Weights of a small transformer language model.
Size: 8 layers, width 320, 5 heads of 64 (1 for keys and values), MLP 1280 GELU, vocabulary 4383, 9.96M parameters.
Each number is 128 + 24 x the weight over its row's rms, rounded and kept within 0 to 255. Layers, rows and columns count from 0. Numbers have three digits each. The size before them is the row's rms in percent of the matrix's.

# layer 5 MLP up, 1280x320, rms 0.0509, rows 1147-1279, columns 128-159
098:160138128135136123081126116118127142138147126119136087118114161125120123110142100086150143138089
098:143090131148159168119132128117112174114151151116186131114138145118156167178137141102113136120130
112:116098137090100132146100112083186114102128149145087137147158133150144163118090089138108137117146
104:113133124148123118125148134156099084176083133155177115100132150126121080139097128133135121128122
103:107133149142105161123131108137119152137110098144139159103135142136152134157121157118106162158116
102:140079155122084111177092118174118108091144105116143121141120153091107098124115133124135129134133
111:139139140123122109115110116136131150154128191123158148089168118099135115108136134144114161124146
100:194134133140155151166133115088120127170087111111134154113078087180124115104144167108127144150162
095:155120126160140126131136148104151144122102082128136125103109133137102162088118145177142121145108
102:160109124142122148125156103149099133110148116128102117135152091125113116097118146148144171100110
098:105157082169101170137124103165138122101089147173150091163110092090144143115095110135112113135123
096:156116160116117110131104109131052154152113140152151132139169095098076161105137121113126167081128
092:099152125168166103109130136134118121112147132133174127154148152166093122165158144124127142111123
099:108115159137146105126089054162127147155107116188157120118122122112176150160182132101138112099159
099:113101159113131121101131134114133112143135083111110120165109202108091146162106129154109141135098
103:054154137143106166151147126151143138134105142122129120120113142123146131175183132101124087115139
091:120137097131109137151116150160149115153133174107084129137124120121159166097120097113127158105115
096:135118112079119129115113109133099165133146120128145138135127163167149160103139096106135144095090
107:097142142111138078131131167120120141135094162104132136151118141140149132116125100159154124086169
097:155121129086147135130146155143160105093156156143117088137089127154157131145135080126117133132156
102:130135116156119138122098149142138123131168136107124058164118133157118132180157144125117150122098
094:057103114161123105103112157144114123136092125128121095086127098117154139198110166146130104159138
103:185145107170081099080158158104141110122152129125115137157140086112107103127134091086128138118119
102:145139142125146169155160150136096113111107109090124130112140133164127143178132122141103124053184
094:087136141128143115151121106164098137147230155107116111162131158166157125105113121117101083081140
099:139175137132115153135129151158169103116145093159177137112114156139123132096124124145126126104172
103:120139086107142111106111127153090143139150116106139149175107111112094132125172168135155110141146
102:131083138133114126129128091127162147095126118133103088106084133144131119114154094116075110107089
084:146092124122089134148124098150146085137134117123119111127127138141136161150124143162167145101159
095:156065119113096126132129077121142141115138164100129113112136122128138138149126081115168102152134
115:087138132139070115120139092146167114153126133158093141143135148151090089123099159112131148156132
099:157127124108095143154112144164082103104136122115112138125124167114124086120130137117103117105112
098:151152116126138143124149048163116129151059084155138152132114084097066103132120107156130136134095
098:080104099124187144071098149121152101113126117136144133134158136121056144128155084148093140094109
101:124121148116106167096164137110091134158098163146145142116149169065103078148172114107153055118136
110:116114131143100134088118131166165112141151124101135131150096141087120121117085072154098131149141
105:138157107164109173131120120076140127122138150099126112156108119146139125116159152121160123104118
100:160147122101144102133135139102106138070128114111140126145160187135131079117153116086126080118166
099:138143105163133125095145138106101143106163118106131154135115119113102123140177083102141172132088
098:106124146135125147153107102131182133161137166081124098161150145092151139104171138106107115104144
095:148102169140103114154112089156102124092101139118137116147136077102132116142110097098133117141118
101:143072111102140162145125177126106100128139169123104109104152109145121141142139104132107128105158
095:113089131157126113105114128171121136132146152153101132110126133098110123144139114124135113127098
093:160152120100107163197085119102158100136125120169125141111121125107135140114092146118097143107138
102:152133188138089190103130132163141083116125130085145127114119148101154120122147176107188102089198
098:149136115135155115087081124131151139113143091135159133163089092120173111121123110084119120126156
099:131118111132132138098145127171157141148101104106112165149142149108143182147117172152138147118104
102:110132094142119116106117122145152100114117152112092132083118169118113128114168093155153166120074
095:066144138154122099131123144148113123138130108135102108161113171109108153117131146125136126126144
101:129156149145140139132144100150139178119166123132134136091136123087115093112123127151145088103133
094:137110116131130154169121157114151136118167114094128121188137102135122105126151138117138089078148
101:114113140145150126159104150151137166088099151099154107110134131134142125088134124128148155138115
110:138128110132163128180118102149147114150140120131134120123128133131124165155101160136157116076145
106:134133151157126119127146156150151103072070093111179131113137141173153150120152075127134102133128
097:102130112135127142118090113146143127130126131100107151160109141107135145098102114120144120098128
093:116108099149118115110083111076126156147124181128135153078179120123144121139135121126118169153158
095:133134107142118100117123105129155158160112158120168154140118128123117127117128127124133154160136
104:087156144147107171121124126114124136107105178100160148106140086126131126167166130170101146171115
097:094127122187151117119144124116112119125181128102126115131174088123141108137108111156099094128107
099:173146115125156101135117150123124145170094117151122139130144112159086123121089173099146157062117
097:087122135088092103091080130090115168143122087122176154134160119151105163144122112120139153121107
096:109132126119110136172121167102103113133120085135152141096146135101072103123160141126118122083113
103:112111084154147116158139169160120117076134121145162116089151133133148113127116113162118126132111
099:107140090091147111115109118139092085125094114110141143139113118134141137111136107129116129143124
090:142117122142127138142134091125094118121114142156186142125131154128109083101120099113144102124110
089:086117135127129132097077122150119173153108144103175100112111159139149146146131149111122126096150
100:144163129110115143120118162144144128159127120113101145123144163102121127132078132135103130145158
100:113134146106122169099087111118130138124095119118108111184121117134131153123140111115120122160135
103:106130115102152174130141132130090132143112132125146104121132104144095119117161125107116112114143
098:159129106150156110118102150136108123143158134149141119148151129145104125130135069173172159128120
096:132180123157131125114115080145129113132064110135116134121150141104117083100142155110148119142131
101:162118101147118086155141127175123110146129183093150124162129146107104121160121094073144146113141
100:125169132120172134110147107138135061161088130137143123154110099135134123173123135153114096107113
105:115100107147140142127117126134120133098133109063084157126104132145120121114143151161105077102145
098:144077122175143106163099178070126171133129104144138133148108087127080121073146122116127154112172
100:152152125140128099109134104133110130141115091087146170097136129118120062115124111136168149109122
101:143140098118131119142097139128116124118147125170124090123128133131161084103105133100129135162082
093:117105135131159172142146117167098139146129111118149099101146126133116146123099093137113124135110
101:132121112109115114129143112138149154143123104118149211146135150101102103162147178104102125135141
098:089099095097115108120135104069117157135093102130138126175145118166108145136136150166165053114123
101:145117174098148168138085123083140154101120138083152114117153121145111118124133128118149129100176
105:137138127092154145088114132067148123085152140128115117090146154144095121112131105095157164121132
099:132103152128105133140116145126120086153159103085167117152147133116141173145143139088117129101115
091:147100149115171109110090135125124127155101120144099129094093100115172136124171122103137106114142
100:112108164138102109173086116092147166142117136131153120117135120140089097124113155093106102102120
097:099098129160099122111124124111152097116088114169126117111095081112165128147130100130123113128155
101:151107135157143124144120154132141159097110129072113138128104154131125143101149124141096162138124
097:121150107120162100125147106150134091135146128086129145124117130100115126131144182128154137175160
100:115094155151181130145114155164139130142158153107117133096130126142092106177147154152096099133129
110:131112153155099122104121121118136161161108126098119112119113139119148131137115128107152140136114
096:085125117133100163105133139151220126171108124126176133127109133115170112148119149143155111134137
104:150106107109084136121110150084110162175145075121113110117130123119112113127124163121119136096122
102:123124124125130124139122124074112128142132141117146097143137131194137175140077136137152097054127
095:119132110126153124145154066136116081170118146112164126164074144114094113129162144150141115109102
099:080139116119122137113096113088137101106104149129122111140115187120125123125140147138108120156082
107:122155133139135125119146121127160130105086151172163121130096112137136110079166101105141102154134
100:137107119101071077122115170128136108158140173081149120098115150101144170184135107129120106050141
107:097105113118088124129110139127125137125117141131125142089131139123057125149146116121155180127084
104:163114116101139152110110099116156182159121135140122123152110145147162172116154115138182124123137
101:175089119135133120074133121112111116164178146081088135158152123102126117137143094141190098089113
098:124157124171143101126140133147148154104116121151139099105111157083163071096112176140092095107112
096:184154094140131126178100103153119088161137122132110139157123079113125144136111141140148096122062
094:111148124107159132115105121134121129077068118100166130154092164126137144146134134105102136133110
102:143125167114106134159167154135131126124122121121149141143116123135173112136138084129136153121107
099:145133129137164112172112132083140129091101084135150143143120132139114115102142113118125110074161
101:131122139116124135165138129137136134143133128125146096112134110145088112142118152133131116100109
104:158112119131113088123139120115165154109091115138144097129139130154136105138142114133110163118153
101:099149131131123131095129175199170179114103148150106123076148150106099150109113116168129152138179
103:074118130150125116122114143134108134151115134150146121126149142109111117110135132097128112157108
100:092119155129125099112124120139110122092117137131145128171116145102113107118167161141112138118129
097:168116141145135145105126140103106145086119130128099124102143126138122139131124153124137180115146
105:136119133135113089129143146117070112126118112143111124143149122108109163095132097148132122128166
092:180165120110123124103089117153137158115134102081173142166155169117113134089121137167118126088132
090:148133110117153173090139066120154139162120133141130152090092135099126096111135125123134110151133
100:108122117162102119131132108105137128154121086146175115144106126159107134129116080096142085124116
091:168108121131112101105113137119113137115145143082141104154166134130138149094135156088185176083170
110:108137103113167133146129124109085123144120126152118071111147097115129157126144144134147141145108
095:099109127178183089124096126114108140155117161080182142148163119113132147122139080110138143110138
106:108138145146153152110124126148154146147118119069155141132122107072108135119153125107145154145116
100:162125139091122127098122153134128141097163140113100122114141174115146139143148145158117153089116
098:084125138128166161181160162150132127117116134142153125156080129089114137154095112107111159130157
103:133136161124142160102131110119122113159115121123110133083139131105169197119141096154156146131123
097:131164156132119116165082157144110111191170152103140121146117144146097117100140127141127101122129
105:130137091085152107085101141131159091149121108152128129145149131137155112113171099180141136117110
104:173140110133136120119112142137164161140122114170102162097115145147144154116114135110137112133122
104:130127102129111182147109114096115087142134156124103096109133114117133132134083138107166125115093
100:115080094130122126127108133076128141150121113182143145137144155115099126128133128137109166091097
096:117140127155123081154146117126127087141143149069133139177140086182083158150152173088125155072121
095:102134162112123131131148127101146149120137082080163142148098101134142092146143166125132091100100
101:116120131097104121135133141131142162128148168123187107118110148083110130093102095099104117124165
112:106102139155130134133108092113133081157146139086104158121129112129169107102123115100125146169129
097:158104153100134130107095152125127121109164117148138128148155122121154108120092084135162169160152
096:169123120087134142135120117094145121124129096110126092151134129167116113131154102084113117118149
# layer 5 MLP down (transposed), 1280x320, rms 0.051, rows 1147-1279, columns 128-159
092:131113121098145101134107158131138172099170148126125168112166151180078132123138180067152139099126
106:190104126144118098145119127148150112098101124101121110144115126090144148147125138168131124121145
117:140078190090095143160121095074166142089138116129119127125140136140113142101070102111114103128163
106:125090155132166142107169118163138080110129125136136125092115122151099114093138115140165110162141
096:118113131096155101130098162160123112128132164165114134111112156105138114122115178092138133070142
100:170099097164130127118104131120207146174157103147117115127130145146135129158114128099154129156168
127:090169172099120126148108153107132133174173128098106102125138110075135134131165109109107175176120
097:108055140092140135095158129084137137138162088148112078122133130097115124164101106107119127130122
100:161136106151149156137146134135120099137143123119110118117114124168130132106187111146119097134158
095:108117101115137120145119132120158121132151150144162133124138136103137154141139151170126116000113
103:104125141119093107083141104112167157121164095099151126113133087113137143140087113104097123182156
095:146092099099113091120148130115129130137101110152098095124103116105133129146134152104095142148159
082:150116094135101132173139127139145153113123113129115125114148103087155130113096097136136108073114
089:170103116099112130119110164128125134127127154124176124120111159136116167071136098156132094186116
095:124146132125120145145145146168130102111131153113127179122110106127140148112150083175124118138191
094:191124092115096156162149116103102134172116153093162120124180172134105134130083144143125153096110
097:145090175141104122124098102106125154097136140138138118098193119126131106150160164115122124228123
085:134093059145164130132096136103127131130120132108167130138110138148173122133124157109139107064123
108:110113095129153143135124093089126153142112122136170112153123146107143163172130156119119132114124
108:145150110116100135165114098109129121091109149133151149125106107104192104133161124121098138186115
098:162129122111107131119119133162145130142117157153110128103100127140090101120140129107146123146146
100:123114160131147172108154115118131124136177137113141121146083103134138120132118127159105080135115
127:157162134108101111108153159114141124102147128121151153146135122130133133126139124116168129069157
113:105159113137140144135118121142135157127116111076094145147108141115160094113148133096145175167165
092:125097129096107157160139161133108118085145088103108099146120114082133110151115076078162165126150
096:153112118112113103139066094126108151143104167094137103117134146100147104130076128107127112117106
108:159134136139115106206142083164137118158145132115138126124137129160145081117158152123068133115142
095:134097145127127146155092186103101088154118127087134097149205119114166158154131147120117134071170
101:105164127129165115110128109100122135130100111137151160112132143111124109135138103116112136037095
083:126150188128134131110112176187115110120141083137161112156125110131119087127129158130115150074128
101:115124091130124133111117143195141147122131143112137149163108113152154116096087139113117062050113
100:174124131112174136137120176136153144149171123128152153103160143111122100111122122156115122105127
098:131100139171167119134157150128150099168151108137120082162165132141127125098117130095159128169148
088:141094107171103083153156118137153144106110103128105105186130110093126122170144096144153137082117
099:144135145093125126140129147121166138127127138143135143150112141154097154117081146152138182149135
109:181128104095111149149127085137158131128112151128123078166088133095112167112147108134083132174108
093:105124130116121097137151161127174159153117136125106132132120121144157105156123161133123154055154
097:096099128139128165181094155126122162152122181135101109146075117078145182160078108109130101119091
105:147121133129116144126159140154095148124104101114094096096126141099090140126154111173115109163122
102:165112145100107134081122129119156122156120127130118175156110146129128152110146144119144105201161
097:137116115088150132154158155136151113109093084110117130114150140130096191166128154130140133143162
104:122123164114129159119149127115115117078095160122102111160142142155120105167136099135125111175107
102:133145123184118119121114097100075105091129123143098141150152129153160136121172141115138120110118
090:117132166154136165137212131117091176138172132128126112130149094154131150143144150121132108084085
101:087096105102142124114174134122106133137114119144128135131101107102143136165122126129131172107159
099:136136085129146134123152127093154126060114148127117144078133132108107068099118106117100123093143
098:116146143159128134130120153115132128169123159100154130120112116146115083139162105105111089132133
102:152105138139130090155184129118135112144093111184155180135143074082117080093160133120125104097143
099:135080128122077111147155122142078143144125121127136114096149134128118144117144139122116130145143
103:114136135113133121140133154119117141073135134102116125119144129098148103165134145125156147144191
094:149111103168137102158178114150107136128124115128166117105126140153135146160122130131134164166126
104:124148109140133122179111135184163173128104125127141128137102109122169125124131096154113115153088
130:150124139150138091144141143157146142111146180114127148133102140109114149136090113123113133101143
106:109159099108138155108145113108165131119126104112135120132188146104106120096080117128134140141090
106:123112129123089110112162077160154132095093148118119115154104132143141150119159110132091137118135
083:145163130132126101109134105155108131104101105135146125170127149168110113150130169153150159085109
095:131144125121117163145130103105081115144169133129132127147156126135137125131172129151151156115084
112:138120127129151118166110118088140139142139162104160158129150076106094093108100185106112110166126
095:103196099118135176096147098113149128125115118131087150147151138112152155100098101138124095156129
084:171128153127125157136179085114107102129165136138138152126098165123103137143141114149131126066118
083:149112151148188111109169151123112093137126154107094139150134118183122119133116201151125117103125
098:094136098154099149124108145112151166053163113084123088155135131152149111139065109157131140165114
097:175115115141141138123120112130131127130146129120116135135177126140120110133153147115119134100079
116:123100152167145125081142138139133148103111109159091131090135102086131104069151142150129135170129
101:144100124130093124162095164127157138135118107120106110137147110135119095165106136168146125160155
089:119147090135113135174162137134143149135139042120099117151103156104121149133166125113166106120125
103:132068108164114121102137119107139138124120127093158072119149126110134157120136144091130108112135
104:103147157050137127119150101179129097141145103158167063112098151140122122144117137116146143197136
098:151169161124138106113122134129169158147151082122139161108092138152166142137063089140159131091117
103:160134179170123170145083145108115124127124133186100110158125150128137146119122116131115113165120
093:129097103109124140116155111124158067133125194143110106096108105189116132142156075095158120108145
106:111170101089129062144131104161111138169125129131140134133149122128133176142140156131118134206124
085:141083147116135127178106178146088124136141112179153111112126131146070124131132097086090171099167
106:151141133157138155170128118163130140123130149109125110144096118110142130119070125140143118135125
101:123097085128132112147120138146120129110153103113124113146147158142121094140134096134141114169114
102:129112127090131134172118135195124140092121088100107114086129149114101124131163112109132117133124
102:148096126082073115134100113115135168151128096075141153115141133163123123119085106092196101110154
102:110155143094133120120129112111126177106111124140098124084151168097152192122152127104110109137141
101:147118115109089113092146140132130101126185133121127101150106113104156115165118130103088122128133
091:158120180153133135113118139156146132085111152134102133102178116111126117171101108110128140177133
092:135110093135136150111169126136130144125135147112133115140147147114149124127130110124098138076139
097:084099115144147131135124082126107129125089111129130104112100123083146161158125160159121132102129
101:100141116128093138151154138123161114108094140130125130138124120111113117156155111121133123153125
090:134140121103105132132162114091118158112124138115097106133112145132131102166090173148123103226102
101:133109119078085112102156112101080108130165146143142130118134141090131137121116159129140123165129
095:209161110154140146122135133139107190136139126100123078121130114121112152131130111139130120147130
115:091132143120142092115146126125139110132164132146151117120141094149109145126145121120168110194103
096:126098104121137142155133094102155175130101107091145168154136117160174180125155167107122145173108
105:107115116111117113170131125127139124099104115168146145116179110128141147136118097163150099191102
106:112128139138118123119136090137128124129099082152151129120128077141140127124139139165137129115110
090:160106100099138103154115123123122110109129130129089112167147142121153088128162118137109126048110
101:173159127128139099115109164135148113145188105170173122154175149144170113162124106107159114124115
093:116108114145165109108113119173107086129102162164163142144164130094143129126127153119076146122108
102:153128148138171115141102154096145125072111154137049170176139124091147145131108115147135098158130
104:152137110142074138191137154110121157154148122137084098126116156095115126100131130149150118135119
111:114160141185133112096117158175158130114137131127167138111103126150137095129150093119085082110130
095:122104121132140161094138093079112143079150115160100140161136102126149173169114140143137137044159
100:142161080147125136150133115114131140138134160102122120122153117155130140115122099144092092146102
100:136152184100125097107100162120113108125113119087140127092132172109182156123141161145187134110164
096:097135121153128093152090126131134107089091099127171115099111114176129136140161084109128107146134
090:151135141155180099136090156141168135151134138117119143114081151174167149102126173120138095148124
096:059134150157089183123160144119154119130095124116189088121136097107143119121153111140132142165179
095:093097117127138142109097142120135130144170133126114121099126104140133117113098131138127115143126
102:116127083112139096143137165099149158132154113103110162090156143124100173164139165108104121127125
106:107177115128068138132090127093144078102096081083128116132160110179115161096160155130126135177140
111:135131150138124134084120118118109092119155134167108138135142170113164145119122139157130124195121
105:125122156061144134149148115132111089149125122103122128144102137145134115129137094141114127069106
109:147152135144127145130138120073145084163108131127134131114106103135113151142122118142128176161125
093:188161141166111197154100147171153140139134132109143119130134131134100110133153124152106097131148
108:092147115159102097107115163173090139088150124105121113120160155110151141141100122076124146093104
092:141160117111110091131128124119105117128113094124187149151109117128138156139144134089140156066143
113:160141131143134142159108095103139140139120126129132136135124117185090112134154114163103136222102
089:132098128112115131135145132131115123157098144126104152128153124134169132131148176103119140111104
094:104132123155122092144139139125149138135115134104121122150122145183133122103113141120106086129094
103:130127096119144102150125153150136139109104146106113140126132126123124119194117114104117139141140
091:088123150126082161131136121097132112112110148120110105134118149130150128095115070138126147118137
105:142107121114146172124079107102127136148129111140160113079111120089120101102101135140098139149077
091:138123161146090147122122146106177118123107079139152154125111096119117143137128162128084117120131
107:165148102110138143123084123187109122108129135155117113107130141092102122121135132121134129118120
100:111102140129120147127151087148106126130102113134156121122123106094147140122114131164143086170123
097:128131105119113092096098134092163157098149138128126099117146119165159085099105120138110134175098
098:140117157117120129151101138085088096128133113141105140132138134136118095121119122120106121135101
099:167101129110069137149138150119105156148136082128134141113132105134114150120129088143083150099136
102:150136169128133159104116114134143090141112104125144190148101164121124107120153088117099123160104
102:116156132097139142108135132101075163149124145156149122130105183113111117094133146105095135135116
115:102097149126156103143136138159114120134137126156103124087136146088105137123080155142152143151128
106:158183086182120081119115082092142158139152143157056104152128136143114125145181107116115081140112
094:143100111094119159141084142137116189090139106093089150111124168150129151143115160126098152129143
099:120104115201100089133107143099062115171096110094103124137112137121097120115137091149071113135092
094:124092102128124092166120138135092102102101129118157147092116112124137113090086110153108174137140
124:130114102116137165164118126125126094170153123107095102111128125150119088146116131179114112199143
096:136083122164135127111112141124107150135086119125119124148104127129114179142130153151158104146154
100:102136109156159111105103105119128122114164140145147155094135147152139146163139112145143104059128